{
  "num_hidden_layers": 10,
  "hidden_act": "swiglu",
  "init_std_up": 0.0377
}
Each number is 500 + 40 x the weight over its row's rms, rounded and kept within 0 to 999. Layers, rows and columns count from 0. Numbers have three digits each. The size before them is the row's rms in percent of the matrix's.

# k: layer 5 attention key, 96x96, rms 0.117, rows 83-95, columns 0-95
# q: layer 5 attention query, 96x96, rms 0.11, rows 84-95, columns 0-95
# v: layer 5 attention value, 96x96, rms 0.0956, rows 64-95, columns 0-95
# o: layer 5 attention output (transposed), 96x96, rms 0.0806, rows 64-95, columns 0-95
# gate: layer 5 MLP gate, 256x96, rms 0.125, rows 0-16, columns 0-95
# up: layer 5 MLP up, 256x96, rms 0.122, rows 0-15, columns 0-95
# down: layer 5 MLP down (transposed), 256x96, rms 0.0686, rows 0-15, columns 0-95
k83 090:450493507536500505491490452471527485408437506540603523498516464578491526454527406409504498524509528483494533507470455533528441501492502463536543548466510461528417486526501568530507508499529491534546412513468482437384469516497499509526505438483497479454440500483485496445536468524583489489
q84 083:486491563530485513565557513549609488519513499478461444479517468490443519538516512442481500512509551492504501535458447425466545401555570411517537489469520513522493505566585481525488504456425499503440466520524459517388462506524554466529479448442486504465477472499531524469514485466467500520
k84 079:503509536503487586457542452521510521538507484466485461487460536463508520479451521619528462487506527485548500519608520470499517433475483580534474572467499531499467427511525446545485509499518471485523577554531478491532501485506502433429480517428490415538497471573539497423529499467481480561
q85 100:511480449529528532418478488430374519504488511463490485466514542551474469536424447456467498513537548497526514504469523490467426475462457547452571529506578512511578514469511446483469445471604516528556467523516559491517489460512570477542530476474446469557492522508478502497471525485462451546
k85 109:521476530452505427541516515463517548439501456520420423453456463492452487461481527445532498441478538509575518595532517576500550538601511479505505509471498463463525485534486518473445435535504480477411491507536522484529482496527541532542463483466501528532515478478435579491484476535400506466
q86 111:496392518506489500507518492487431462543476489539540474520535521494524444440513494449580492481566540529510526483521472532526478435453557525541522551470511453483561466501518425481431449472463502515429478455461503445496495420513542482458460573482461556462528517483586502487510452492535402479
k86 108:434487524525499401490514460562563499504459489444488458517516553459505504546494572490487506531538459531472500503472589534441585507520505488548456548588470456465467486542505503487507508505459440456510464433514457487535497416486539474530553412607541519534514489481521522481464444504487473522
q87 095:515449474523533436503447556450457516494481513443497430440471545550516491444502493502612523514535483585512575554483448492545485447438490527500491459474522490438521510472504506482492517531491501500512633463458512520500544488536460482499449497461512438463554451444505439530522477562465547462
k87 105:534542493501528459520510517523542427579509525530539427516442442479502553485458493518513485454496470606451513407570478512518514551505537504569545595552491429505489543506529543462487492523452476481492424486544480553525558529501515458500514519494560538481521432481456568467461555519493502528
q88 108:541533571489469504533457529473502526479499500421550537558506523488493506520451458412489411508517498501520521514453505514420581501481471505524486503419549485456505481475542523534521482547473572497529579445519470539428529558459496530475482448460552488532475468590561524465528480467423443519
k88 127:497550489539551553559462505495472548540542511473447483456475514518485512473509508598489462470447581471539475483493491556540431527516442467438441481491484512593554504472485482495503517466464446488513525494503444556477571512461480460591492517430530464582483486529473510514535469553440566558
q89 104:492497498491476520459510580451509521470481530431484475439504510499459545457425492513426540477534534472513444497483516498497537535529547522472611565553506509459557501552529496477428501486525429505543559472509466501464543493431483498542518532557439451473506482469529593540502578549425523536
k89 105:444532564487540462459460552445551491557506481429522575516443455535494524518556445512499510458503512458531535561481490512488535552459526426502548524444531452516515488527432564503451477469498468439569559521419499448458463540511485496499538510476488497525546478543447457474589488524500432549
q90 112:503480475494505504505417509524452434473501474415519498548503553555550527463474488509454493529509476427477448562540448469475510458526516537531480539466534491492455513461504566459519491497504535500509532614482425554475500536563413573488506484501377510476537535553478535513445452526520471515
k90 112:535519490532569521514430519469538461550566553517473513536445507420451536440511524492515521435458493550561512445499455444529448488533479491411500526421501491457454491464550542443488532452532509486461569514515508526557494496505405505447550538497493476529501514487455543488491597520473432500
q91 117:525468509493535497579536464472538472478502509405533557526525566541473507438490464468427537641414563520549486484522485560564544470461495489521493476472529492514544437532532515492507556477476432504483526511405512526498455539471543491516522435521487568464503539525473509500500464480525524540
k91 120:546497534484497489413520465467529488544493423489536522532537502557500551423585549513507424521500504426489515452498542583500437439450478458427477535437466543524526485425500521468528544500498511457490535537448461501532522457445431515555519488519474491535522494522392495481471482518481550477
q92 112:548496491589504540477535480562448508513445574543494541551487526498510483502459497473466496550516498519450494540494513574562546594564477551443513531567552509520573454511461504500524506465502524444503507476481534517513509568518389430482518489436519524506420501461522515504484468512529460593
k92 110:533530519534454400506530489453492515467544543536521572494444516456518536540493455509528480477506522502508480438479514456492502448488496522418447447552512497513479532433456566585496453508558506384490482449435466528490447570484527563537489513549505535513451481500432511531555482429525517501
q93 117:577557452467480542550461553510523509460448494520503513471589485541513512508572521476461482505484554423453470490440524477461538487516498564553498530483529448474547480488529468606482516478456493468477438517466506510466446554524429500519428528509539412540469476537495468614469492517508497485
k93 113:510483520494561522472451503463470529492523565592515542501508449497472512471472473546456473451547479539529568497592471446428443493515487454499500509438484487510503625569549537570514479538465458501525459495454545482537454498491495503473440480456465469534454435494541463451546486562520512560
q94 109:550457429583464550557505491452515538477497502485462512504504525425475462484508471537528454450547552456434548467570508525441487506473521508519502533529504469472472486498434441466457506489525446486514545550560529473499483560488476491532524440446527505504588606497557469528599564514468501490
k94 114:565533446527571466529471526540548542536534502494416502489563413489564465504530470500549578430588569486510466517460503517480496465529566497525536551533488523533541455517521487532536467532441541463519545450531545527505498454506523537489442522485475594538553538516470504570543492453509499519
q95 102:404543443490539508503509543559437496498490481600471507480434478485482483457434473485536437540547480466549431420430521463489481485458518466423494456462452430505469504544503430419471499510509493486502512504462545480527522456455496510612518505509470463486474496542475458480477486533509432495
k95 103:537528505515461484528549484533513462547455531468413511411531579473517503524529468457508512530486456521560530438487537467445528466498487501501460487582543451474493468518481391508474535549497534538450511517484495469509498505533501419474462526612453399509498497473554513544502535483447545557
v64 110:489493548465439500516500489514512432453520491495500498476497524519567521467443454521493492563514556509553508565499555464582491541601471508479551495467457513450594428495514493592462547497567564498442483548548543450573456486502468552497493476512555438530573504498501502450490515501503538482
o64 107:488536471449468562455486508506386507532543450542483484431479468505516448531531516538477483428494507489473468525403504592492498501396480503578492523519508484489506528486416564449487470565541500483538462463463481508538462481479561493462495585525542573458469521502455446523526471503495486525
v65 089:510455519500497503477524537446529491533507431458497456421462524492511489475518504481554510462624520476516526466565551441509518537553593494530454502525511569459474545465408441462501521573481478464513537494501518499468476557522484497515501407444495496522497555496469553453500592450487485555
o65 094:419511477521501461486489518587501552475526527493443519562541536546482453531489561473492483476518458565449487550516484497484490549467454461444534480549468469485493524491548546471526520440532513446401505473547524488493547479484486506460530508562521497423577480449534590522576444563487436534
v66 104:449519481508443544529507476522484451543509562486520431521467493408444438549475546499536494506505520467521429517618492519474488457503526473496486518504516556526548500582535574508517459519533477531506502489515424544551509479513464468511515426530531570561491465508487387560501546435490483510
o66 100:510489510458534500435472496543489445528401532492541458507508517518603557475495574492497533495556490520463532423418509555512540487484511489524521565422498433535498486441537523499469603531466462493518504498480523478487478440507468524504468556588427496498491495431535512535529559514529467449
v67 109:524540440493468534585513520465487481544512448526439532507513511516503494447458501471421467562504547499546478506514449495453504482431422462512504486476567491522483504534509452459463450515516555580520456525429525513501430463581469486527462539520529444496510517556537576447615519520493528462
o67 096:537488483491558480444446501536552516570508507543448504411556516586478505505514476456547455472467524487501457465475526451491501531482521513500434462521466552503530489468499509539531540567458460477495533489590446522496545516531508506513486457514438538571449463531443380463433441444515461489
v68 103:522500502518520558531469505544514481484524485500503505380460486493532517628483580521501561472576497464513557453489560545529536484437528498435506543479561490454451567507515502591512497538521526547579478461515556493420489511535478514476521460504542535493511483494525467461549514527550437504
o68 097:505518516534511468466485493503428582542477500440472493516503464537493471406506484537437518462484528511454481527592525426519645544521481518499472440490452508521503543542491498519480572465493505527480459455560411478553449517456459416536516510510485482425529505499519540560514512466498484495
v69 104:550508551531478486518577517531487499538541567498492533482540538542513446490462454541438540518560500529527488524413499552497582495421490522466485516495489509507481435494485465462528461485439484476505530504501433519466553427432453558537547486494519499562511557464539428454438562457531455429
o69 096:534455496486506533537522454524564513429480444521450543424537478512562491484488471469533517502433448475464515506538540506529509424591525421539431507518457496490531467482532457533447524507550423553523502432518475475526405553496509513415472519540506539490504465478558492567558464531479489521
v70 101:489456540492494499532524493466480435554521496466470477475567495471416498512532447483584495466570482423528545532488399475498536601508532457558489542444494498554448577499486589533506433529488539496494501557482512487520570500555485544473502484444455534481529470471475532483510427520483518460
o70 106:447474423507459534471546549519495509495514468519514529521445455457549454545466601473484503564485487580435549506524455498523430508423454490519493466426484521460497465543472440521503551494475542576438474443503458546428483486533494519589488467516514479455472478446518498548491499453555528528
v71 087:521550521513559582515538483501432482530485472464543464540518419484478590507505525462499504557474468466446571500505476533471489478465524499526440475511392430554442500539549533466466503468550520492497526412475505499566512546494502502476582465519499513481545414482439472476469485434544480533
o71 098:524506449512510458459499441486564506443384464425473492489540512540496481490489564514487516475562562482515485534458498497482561500448509552489542499461579521509576500514426515463433549473480470523556474488477536515437494530456443549552490461433547535468426532531546492491497501579469552486
v72 100:538482529522543480533475422489457509535527566480483574466474449458470538515507509519453487522518483489512451436483513438561465479517461528559488488530529508551466541560419504470536463482559521525528538465554433394585464552553445520553524524515404509478459471519522504459483464461479519542
o72 098:526537452501481513491518515453470579523481493523477433480568509479545525458508537524489605472505541490506487492556512479533527436515470481455439471483544538469482504516521467522593489521460528451435462527508583467451480471554513548437557438463479447551526449547426516529524460478517569424
v73 100:552496499484543421503490560522468478524504544528497456473503537544488542464459472476490494592557431523442464508475510481447489445466517515408616493577524502526508539500549652525508445449483539524505547455525527522554464482514516503515498537529530507430493481489504526539531533520535481498
o73 102:474480538511473582509463469481474442446487524495505496516440510463423442476487515553472484435500584480509529531484534484496494509527532489490554509407536471516548399501579412527465557513517431489522513456506413458483532454555498478496533500492458549530497510555482407453497440532468498507
v74 099:490420508481469510497492548585526432426500496505469590524504471485483538432540514500457492496536505478465480538559484541553413458523498499436454503507504521543590533439455494510426523508485493450437518464479416458473535532493463535457502500550459517491443454442559520537537486471532551451
o74 093:422480506451451612551538487473498505523464478488508475499446492529533483511500454510525566480513490540477470509508552531536520397421471493517619513537531490499446423557489492506476508490455526573485514516541537502489533470528588469442493513458468551445550571527510513519448527475439480495
v75 117:510483508531519449501444486583564571436458560530535494534503408461531487493541461467473416522491522513602516516470449459473583484538492499543509523547478457555512529518580503495516459514604545553552528514501533530515521485533503500526589497471496459499462545483545505467476484492479474560
o75 123:491603450508475520487468489470553486533545511391475503485527542503460549494508571518484499536501557456527502524488481552484499564495528463482460528464502615424471462506535567507536554537504476487466550484478445517505411599448488479487528474585522490459535526543480485515517463515507563473
v76 106:537413550475506534489536490512482518486532518497521473484492489487549540448455471452507495472447462449595455473446426424489464494441458507419474523483496498415506471478464443453455457506477496449606537548492488521510521497443394543453477515524446482513561519464507515441494554518491501497
o76 101:483467517513520482606519443485492566520560476599429477499526442517456522503541539532578499482544456509446529499480513500543556425523439423483478485476473531527471472447470529506495512442469461509475481443518500473538484559541567448485436475490472612549475520491523535449502470515494547497
v77 111:493538470533495529572385548491436431457500450466531486475536542489476506463485484429546550479489525503542464539459545534573491453457489474490440513497525433479526507515551513561576483544521449578524433492497485506536501544426537532458484525580477499458467437448459534522480497485539491532
o77 107:522409512456543543484501461518530487577482461446563467510457475496508535501522436583506472467528531478505487529537511482439537542448505545504586474469533540513518505480475525486414504432480553450506553463509461451403434461521588551511409516521523471514506531477444499491507533516475451476
v78 095:498490586502446627458475482523503521528481425486484569492429486475450449501426427522504580515538460494555513576503513520508468531522545468515546508518484539589518496493471560522544443544501487523533511482530540547432463509514498475440441425536516494489502446553542511538530498482494496535
o78 093:527505467506571497499519531516432429554446447528482458516501551576413509443431513542475509497467505563486466480520521561462520490507510523505539522529458457483500500528529501521387484539551552490413483489517434469528538564546495528566497512405441504518514540446438490474490506528537485549
v79 111:495468445499529457484492493515469504545486483511498560483513497429467539534539502533460529564552537504548490526490485489561574495513485505471558427429492480478468474515566531421469539448448514522457515501514520444508374418508509436464561493469457518478555457589457526572508512525500554507
o79 107:399544517485420498507480505497505499544532456497483484501473511508551584458503493542529506457529564535515507527476567466484468466510474617515390529508512461507526464482374484508488425516535475539499507472519496415489518528504493534589565503431503519504489517484511462476539454445510474505
v80 107:547493540481465500598442541518439516441483463521548406494380469496528451494457452438443513506493539550496444518512483546525538549541482521554497498483423489382483560493438515468531521544508503504517525515462488489467510462487452547526538506483502473553459512529533507507513445529533469443
o80 109:481555462516579532418476487452521523573494533506436595560515495530503466522523535542519462548548448461523528465467525546464460458497440458560521465564590505547464530488459441559512553499475541464501524482567448458557431489456544446508508512491519458464558503493479515508540495464477513518
v81 102:444464523499499505510409508446522481494546450533526440513511492560474449479504554492514506554529482449452531539544447526526500550470570495537526474457481607473555432530465566505475487495460477490494550468489483483487511508417509512443511517581525596552442505477474456505546532469520552416
o81 103:432488467499487474475553427571483478538397544507538530578449495433560522515523410506499451536493504476496538478481536547503494451511506443443504551476478345513555503490513496537505519521475478517467476481540511497485520526533534509529519489501505519454482507488477548562478473542448411561
v82 110:447466406520471543484530519531520423586514517576528530548389434504545452509527460514525516533518474467431491527530515500556540548473489546551416531474529503553450497488537504435524521491500502473458559476523543514503528620550498527462544513519523483488452496500523493565465464524510493509
o82 104:430418524455535540507557484442519437527458514467493522517594521564455549492486541447531539474444465475562518516546477548535472531483575493516554527452517373476544451559451548486532435531462486452522494505494508546450482500457514478515511471493469539462526519476506532484514520438540538453
v83 091:493506466442585564436511495561499481516488506496468551516455507515546536490537483495448440532474488433518477474550530531520485536463514460543524471498506478421527492468381516521482500482538435509517394428452533558525484511549501479506511508478488555528408521429471483436465506483502423452
o83 093:533577479515465468568483463453505442543414523629530525559527491547484476527500485500488561456510504525461495507526535536509531550532515503442524462569479477525541549525542505469522491529418476534527515505468531466508469520447496463552412482474495457453495440567474463569418509549520511522
v84 098:463527479473489487417528498445546479497450474484474492534552497516442460479395544479527585470480501591476465521523526494490441492408444520466472496471518514489553499471535586418511540489553430484508504490588518518505435504472534507525477496492519549560468544479567534495565502459556514486
o84 098:511437457539507546494440516520475505567496546550501449450501507421454480465553528526594533586559549456540499437461501486507470462608503524491517472485483456496531498513553506469485435500417517521501554483426463528516566480475583497462520529499499505494546459455583527493485474481485466526
v85 100:530509519453558517452532494502607569527482500484510554486475582556525515492421496497456513477507472526541545447572506552494518486534499481542524461490512507444446517511540483453547455488482568545418483476547415538474486457490524506537536509433452498530575536545541447453535473468482576468
o85 100:530531429529556462461442541509461490444477502440527414468493447497527505525505506442514445485511486468523368442478518531560469469519508486428451528568457533560478486488462428519560443495537463493521523498508497454558483536511477520500543468548590535501502464513481558540498552476525528553
v86 110:445414526489521541483503544479514494501550511499477430487552467461463548539502497526542471385482543503531485535438520494447453525567482494498523498469524496518455523586493482524510532492517455507475528425409484566502537589426537534518497545507513491497465585457480478547516517552588540500
o86 111:518467520465492458532471440510473476474447542457499514497486460483548455404540478501467517553493438581497591493530410499431464518460528569536571521588446495472463474445486503516486437416526496477493475493503475493501469460456451452482453452551501564515492487483502536459481499506446480428
v87 104:553487543518574458505439482529493535527496476537509590472497512438495505625510499527550546513498512440486525577484470600523497545506548525526472446454464498457472545557562442469518500506480515450434428501465481492481480511526465569526496480494538542566475501534487551555463539503434532515
o87 108:499488522431483478513588543416421513482494519482480514526466447491588500513498506423485540551507467512489426508556513427493495540493456514482439522500593456529460501480436545585491459467502469508572518498537497468499495555487509437584521456493471468453531436448496487541524472518562488530
v88 099:524482484432438477571526499505461468535561499489442519574534434585535465495505498421524502528500460552597527518543388518545470479473497506534461530512526464468536516463494427490468509486539451521508508466456537483478585506499492498434525483444471464527522511539523456490550503486479441592
o88 095:515521492517486537530592410541581528509544448576491538454535523505495475603474525477468507506457519452486510532457532557455564503544493516530501493460450522562398420546475495512521541501507572485561507471506486491462507477470468498542497433480547474490508457505429538530455465487536527434
v89 105:527524512517514527509508481445518507504500545495534487482439552521523444516550503458523408531502539502569580567480523497424503497496386544492519566486445497474527427509437480498514518475477514436488569534478417496513534584523440491504492523438455551525443478493567475485494540482582519476
o89 106:517464476492523501467492535531498475539435477674442536563547458485548522439533486505546554523518543498522501490469443540520502537510548401455473480507528544495449446493480503504485546456547474491516481499536542597510468453478482423454524474490544557470497493513490490535519495490419525501
v90 092:484457558544536528439504565415474572540480501471537518553573518442518489540531454460457496523522448520445504446524536461466451442420531505569488429480467458446507480473481446463514499532466499466479540531457502424492457537502533495527506473547596561529482484489532478430467488523524515553
o90 092:525523490523579498486517501561548530475460480448516453513434492520467510411503512439589497566481490560566483568429537454465538518512542507485484485511491493556495580529436473529528493504551421446480574533486555536509519486511485532448483444419461512411480493534470511548503477509492497547
v91 106:543540482518434490523587491493426469481447546507476552548459564524526528513496450595459571423500494461463476500477469554472523522534549464548449439455468479416510539522543477534532526492492567518589491512574533497514416499459466516510489523526485479478489522448529521476514459487580508504
o91 098:490540497436460524445495520467453508494540471414524469513490469577520482448494520474577488484443498462500514417527577517579484490505450528506483465506456573530472531539543514486514535480467478479501507474475462436494478523522498471506441484416612486530568443428505448465512458474455419489
v92 102:499537405580478519459434499480506489479479496466538445569511474454448490538524438574531524485463500515514505497525451500487524519451547499407498506513501518541486528455491529449470513418480466552440460492471527492439425524413491527545449512538497511541491525480500552484568410509521521590
o92 101:459438552476520491526594595509562529562490571442516533474437523553508500440539507457488518489525554451474520566521504556470482526557448526561533521461513542518492529464540488513460422503496552491447521566470481505505514541524546421498519474482525511531469441534540440476434541508446467512
v93 112:513573538432455562484504571525527537520482556528483485521507518465494516543477531501533469505564502466480457532514465510526476455550393533495503440523474528488550489426534454546508474443457500485551469476503482546498487496470456462463536485550545435500459554523561527385401472534482554534
o93 114:505466527469537485440445447562526477420490508563505524482512489439488527480494483498456496525449491453517485469453515480520521532450447550576523584581527560552520490489461523465483507504495443525450495514473437517511510550541497488378444486472471551521575502479432533553515521424538530450
v94 102:391501450526475504491562519429509510520473492474585538446452470547497437602530419451509526512485482499458489592519512510530473475524521513494564483526561543520441475536512507490445434459453508491534529502418518495552491466497502535569496563465503524450501488431486440474493459478487503456
o94 096:522477516538529525482562520559512502505548476531491440522513487468541428480446493499514490518488507493513592460559462533522473534502480497513526544462442425617479458506515491537512457519470456455489507498485575406503485595458480522475605514480545516468475541578515433512444505472510441523
v95 106:627473511513423515556486525601494487466452516467519532474516497512520451564418497509559533534446425579542490454512527515528586467541415411541541512486462521495525468542522469511449525477495528492516474472433473534520485542545542503532525510525481499538468478579498500473496517487513475493
o95 107:504536517475606574447500459516511496529501471476492452474534515443512511536542483428448515503480507521517447534503513489476518459522488525470471501505464485510517513433456527469503591567453520582485545519439526411507446528517377454524468555445546480515552472485444445473539559543490523513
gate0 102:506556511529515482514493478460578500540525479506514476557564517528477495548432448563425490416467493542403490491452519533527551531540468571480511507513465503519563528540483602467516503497542549547532501472521478527538499573488558502490515502475537557519516544496534498505538419564556539580
up0 101:503501449458463503533523486452501440542479503520435476485452515550470448476582454531498461483498493547433500499535473391530542473493471536472454483423467467454482504452559488451514535559482524587480408502481508490532541414552527511501515472594496483540492458479455446518493497556534511555
down0 101:529423523549432576504518545503485476492478527552500526454479449436490472541566572406462449497477472550460456465494478463531483490446533495472463441413512507499503502469507430548537480551490537499499473445501491415487535496447552542553550538545508501489482540463452531513575456475437488497
gate1 117:420460446482499560579501485444420507559489483521458502508509493414445519487505515462529528458500505523502438540512510468477579504481426491491500456488495559547493438532474512533482525509530498554513498503394525484558505431451551483509478410467473557423524509485437472584523483520470472504
up1 112:486514481552465549520547508532496463500524482558526474445484438472531555451503458444516486469467460512519482422494523456515560546600543478536554479444457507539531529521426526480447504545488473440511511497604499543502551563526426506451548502488600452503494518531572492515508462455488538524
down1 110:496496575517439455471561530564527476544435555552511480409564540497447484503542549548532517548424575482476533497494548468538458520482544475501488514512442484506509500515429538528557463498552561509507516446510496524568527466490436469552516516510467497515515497453441509572477441516430496432
gate2 110:539482536527514531482508503498461509426507460495443471463521463454519492541483482522548474555471578456565496531527416549502440428466506455576492560523549540469571505434434481500520460529517428428515433597466496440544535461540496530461501531554464493485508502535522528546494485491536528458
up2 103:522540486467469438499513435502525427551538544530525466555502515528518533444515567524473453494490558495513493531505518469491473535520538541431539422476490509428483489538542460460493555476423492540437560492562462450523389543498454510479526576460553534465484484444474442468489494443450514468
down2 106:518570498531507544386505527534500479522478532501505497367501536491446501557552488508543504510516530462513502508429478452499446436473506433502534402478488549552566489478512492461563475494455473458444481533506573492482503505541565513504514519515547579476469543435495492509568483482517479554
gate3 099:596522496457500478527512451485499488495495510522450442488512472555465394545493411523499421514502562502439544502533477459530525433510561551515528389553542440532531498523512491458527539473453525535516493456567551541500564527529454514457459561454487487508500519483528507541548494474450541526
up3 109:540423516488448421497506468462497542531515526483554526407464507437527488538529511412556532505481501478452525479519496589500512434437493475565504464441467532518459457495496545553463546502448554488478488535443560453451490469475467498454418487517469457511473503424528484511506500575559456507
down3 111:581407485469461495480479480522476483498545475435508521528485471471502450520476469561510493535553508524485522434444557392501522507533535578511522491544492385495593511443509565543528474517501481459550516523466501500513455469580458493469438459534556511523493446553533525505547549477500484500
gate4 109:438575511529532499528483554429520461491476504506446529471515577518509536484508508457507519550442486442483483517541460430537441479504432522465511555463509501538489530537440480591500520471501592489502511424522418504490456454496435506418538512440398526460543493530540522476510519537492463489
up4 104:460490491514489537537478479480491467471442541482467536465432562461494526508439470480524512492402480540503447481507505517567445522548493520517560613497516452574484483580510512563523451498525539518544455443516500547461489489454535523507491529507468466492466535503494572489520429582524438401
down4 097:551412518508482509481511472536542480546491473372534570512502362478482492506453503518462484515547504541545525509454529524520549512513523486563455472479470505476480459499518535488502552504445509478508539507485575506460539519490512541567561522453548506498454523468428462531516568433478451572
gate5 096:558533480506466527565504523527530457479426468462514543511497489473481525477431462504465447483538519487492535492486505483462519452559503524536556533512414534549528457535489475604490436475447524480582491478476617447491499514520499533552519500497525401439496517551454546498482459473442574515
up5 099:567487458540494467593516425540581504454455514497477533517580503517401421488508544451417538565512462480497491525539501473468586460512508514429543491532457566466508496555481485490477460478460540461475488525543524449468471514538455526509471494437503534439481483468479524558474494460547515524
down5 091:438545535443519512493501409456464555564589491535500497474447488523532517474511459538568488423528524465544447495516531509508500487444480510475422491460487439472482458542544573468443544521516494516513580466467487559506486451423548540451487562534473528568470511558498527465458524518547504467
gate6 101:473489495477504470442469487412517470461553496535506502519390441426554512495426565496562518439466496494540529546459477523503487555508468506545497493504523449511513452491488491470473440561482545518553501526474559455549572597456436516480513557591466515548511518562491496487476529457471491512
up6 100:541434471523452488487509467486520536524522449506530513584476501428497561475548479422480457553474505480480508489521467495510449492503510554518515533464521459453525497485533514540553488423564451448448526502442467385478503517523494398453471405549492511454546489484542478580437529502502527524
down6 101:550504565534450537517523549483563521543472491576507520557518520438559491454521536517514421530463453526452506503459562458506463508501452551529504489524499502417476442473561489525558500457465561478434527462454509482503524492402567470492430501526534512512539575490548427524437498518502464526
gate7 103:496470526456533545494464503499438514504471512438427500506570506522527433532538496505518400494483485507445572439511531545440503454523471533441472471523447494543500452467526525556523493477488541591501448508451473411509501514532503515542428499521564502493493541492501468590559526586542486559
up7 111:526487477486467567485490492568489521511418488493459480524456506470468527517543553468428452503464495530498524486515538495501501505538507565432409532546462446569539477459531510425509508565544449538544439509474512509559518481454517458558489489523474577455554530405501528467571548482580506503
down7 113:492510418526531565490527487501488553446443522460504475522521547530458444498531440530509447521456437507445487484456486561416429451526451498509458463552469479510548464534542524561577418507483477451531502547500482445436532505473503553563481454473477527474537579496465497434486494497465464556
gate8 103:480527516508451461500513497519581491572453505434498452519501547474480471465522458473552534467536544544465491486464517516504542501500478538421537490498473563549480440448458437421542502567534444560461598500438435534492570428445547534504484471572522518497520484531460525466491492487537466542
up8 106:461444471456444487500516524489545509491515494433569486577530543497446447466459494487536498568568557494462541417465548507460567487461491535459515457586516492514528535500537464425489473468497447545518487566483538555485529487479554514534492462423542599485503471460534546525537510523529527449
down8 104:453494424547481469491517504486500528576435470525540454471543500536487464460546624497523520499533566472522517503439484439520498459522503506504494503458476554472447548450462527494472483498518495545543491502516500564455544443537567512487557538497588538506457441530410492553439447545541463520
gate9 095:523524512446541520463478531493529541496469476497466500520498484477486552518517495518462449465515494460542506522525415577416430521482430548478499561511544539533508500459455476554410446433480524439542538526567410466527444512540439527453520471477506479506483508472475544475492432441456421457
up9 100:516443489429537441567588500526501507519532444488467508522545449565524523541549430504517527510559491473472477459503540390493530421489501465536552485433435442459501488551496539545448514503552505491446510497491575536465591549491516518497513515456563499532477452504487488518484581531511498501
down9 092:532492422533503510478463469498560492484510485621531432512524494505404500486430549587424459460491588545528529513460457583506490536534534544508449503530502499550481533523477516516570488483538539459514518451481484440535492502429488515475520399474531468451515486498482490461464459504520481475
gate10 091:514552409519459506418515463493504554503513491524464511477533530470488517496482502581476527463456465561471544464509477572495528505531513507433394571541522487510523473438486438445439473526521456557488487471490395511454469488447532439511512543475473522559550554481447476468469470544547466489
up10 096:479571494500547540412492495512516494587482573536509615533462467466520460521443512538489464496477523443445456498507473503501457539490489467500524515564551467505461469516478465497454480514513518474450524481530479493469517402523494473542395581546581482465506499501467442478491559428450508495
down10 095:474524445533382549474557499512532529575496460552442484503497504513489431489492544508448444443524492525437485470502441460495532466571467505549508543456527478524552491478541483475449508520448424572493494520472439552453446519540448431508506566561472489454472522438454489524538491469484461497
gate11 094:510550449555468395510526545543500500528466530431502510529466531557427534569466502527413502487452485431499492550442490503456464479541558590492563471608540464442430519497477478522497475496529526483546514492531524482530476449511469519487477491487530497401484545494545493452546508464491484495
up11 093:526436489531490602474482486493517456530475532557495501483479454464538497409482510524525440525541487558512509533549486447538511458440446475497487462480478488469533481486535508433516428518484513524467469517417454539474524519574472488509520636513429505519597484423496538468476489539535533489
down11 090:447519456526515401482532441533551531423501498451461551530536482490502433559384496449565536498519497493506485488493454529487415578457458527478525531488512584520474489499477477502554533518452484541496501478565594476519542431450450525495458445507530489509485472476535481535523561494489517498
gate12 092:415435442506427572493501502526615513498602472530486576516541494520497457537532464506487495500472468455501468524446512524487511515527456523517509512508471482460544523472534517496463498427497500524592551469443535511528523480450574489498507550517520512430494468546466485460562464566515419545
up12 090:491468460508420535521480497454496462500539467472506476546474468461454483631440539521548511427589544522465545534569475527515478442518537526449593523538476468493509488575431506525517547527478576513553509467489565489473535494534486516518468503520540544414519505523476503446524441493501484485
down12 103:495540507475401522445527388456520533444537506550524442474513584494508507485609491503503488454460495498529491510441492560453487518443524536586501510511458507475499504544530443478537501577421529434503507458462504493481440477513493507457445479476572498442503467512492499507532467579507451499
gate13 106:440564598488504560517522516505493463472476568512456483433559474447507503538513482547542466472496515508494507445481506524539500482530468431519531494570496506523448492440511444518495394528509481483559539519426480495492485469512535445481539520462590544461488550520465448513466559536420590483
up13 106:520471436530513515509486499445507494461538516499468547544576465529490493510467424438501410552526567514491461529487501546499493420523540524501501459510504466440526478485592509515486489595460576486499465440450533534519600463499508537449488478464557526536498581483439513545526451464500510558
down13 107:523402463503561454471551539508467456472559529589468500516532487495467511453534412477484511538541528429513501471541469556577498503486507554508510528498438527447534456593518499480506581473519492495487493541484467465449511566444453501427432493456510522504527479440526556455496462466542519539
gate14 118:549509536483471451475457419479592509538542474552481497485452493499500485446546520522494510564555479532472511534433564510568536444535528485471511508449439519498546457415535412519544539508473496464433466475500467549499537522486470458524456532461502564499555469512488430491501429493497406536
up14 107:515482444565541496497490565520481509433534483521534456500560547549489528511484487475527556496515592460608516490499432488431518514414504539505561533547457492470529590526484483459422491487526533499554548516510535526546492476565456539486472524529471499506472485450544579504451526527546500428
down14 110:478489525513512534563550464455493535534550527612454497502486490518472533534526458474440457496546513548412514538484464501504480480525583533521512551440474511513513493474572461470509529446469460517498497536502556490469544504458468450543455450533424536558530476588587568471478443518494527551
gate15 109:544452483469513568462413492540512502532486521539468449445415482481467553536531460518512473568416504489532451515472451502529510480484495483497528423400542458536529547459539477508593461508493539484471546437469527484514480447524562532459529493554482532575492474455454457559502520559481505517
up15 102:496480515495475480478468505494538535535431523402472495581455548463499504439555526529477468550506532468523491508532577491478553530553484536529481483484429508513510496457503453424507495489437511519505547490458551365476537512487488448507502431376522502549486540463512460483546491499528553546
down15 104:545443573479463599508490516528545440529490516493496512593530529532469532480529516452449500504553466532540488504497563566440542482535458501480543459458450467460475471477462446505440564499478488539576479478472470555551428484526496500524423491476515441522453475492551519433551530494421473478
gate16 096:527527498466518509478429471550480509492434519472499508485459511516445471496536471522476508529539473420498472476574525486571500498440401477495499431457546473558499535523447499445488549541498484546458531507482518481509514493510501546472468429547489419523558513478428493591552570571525420557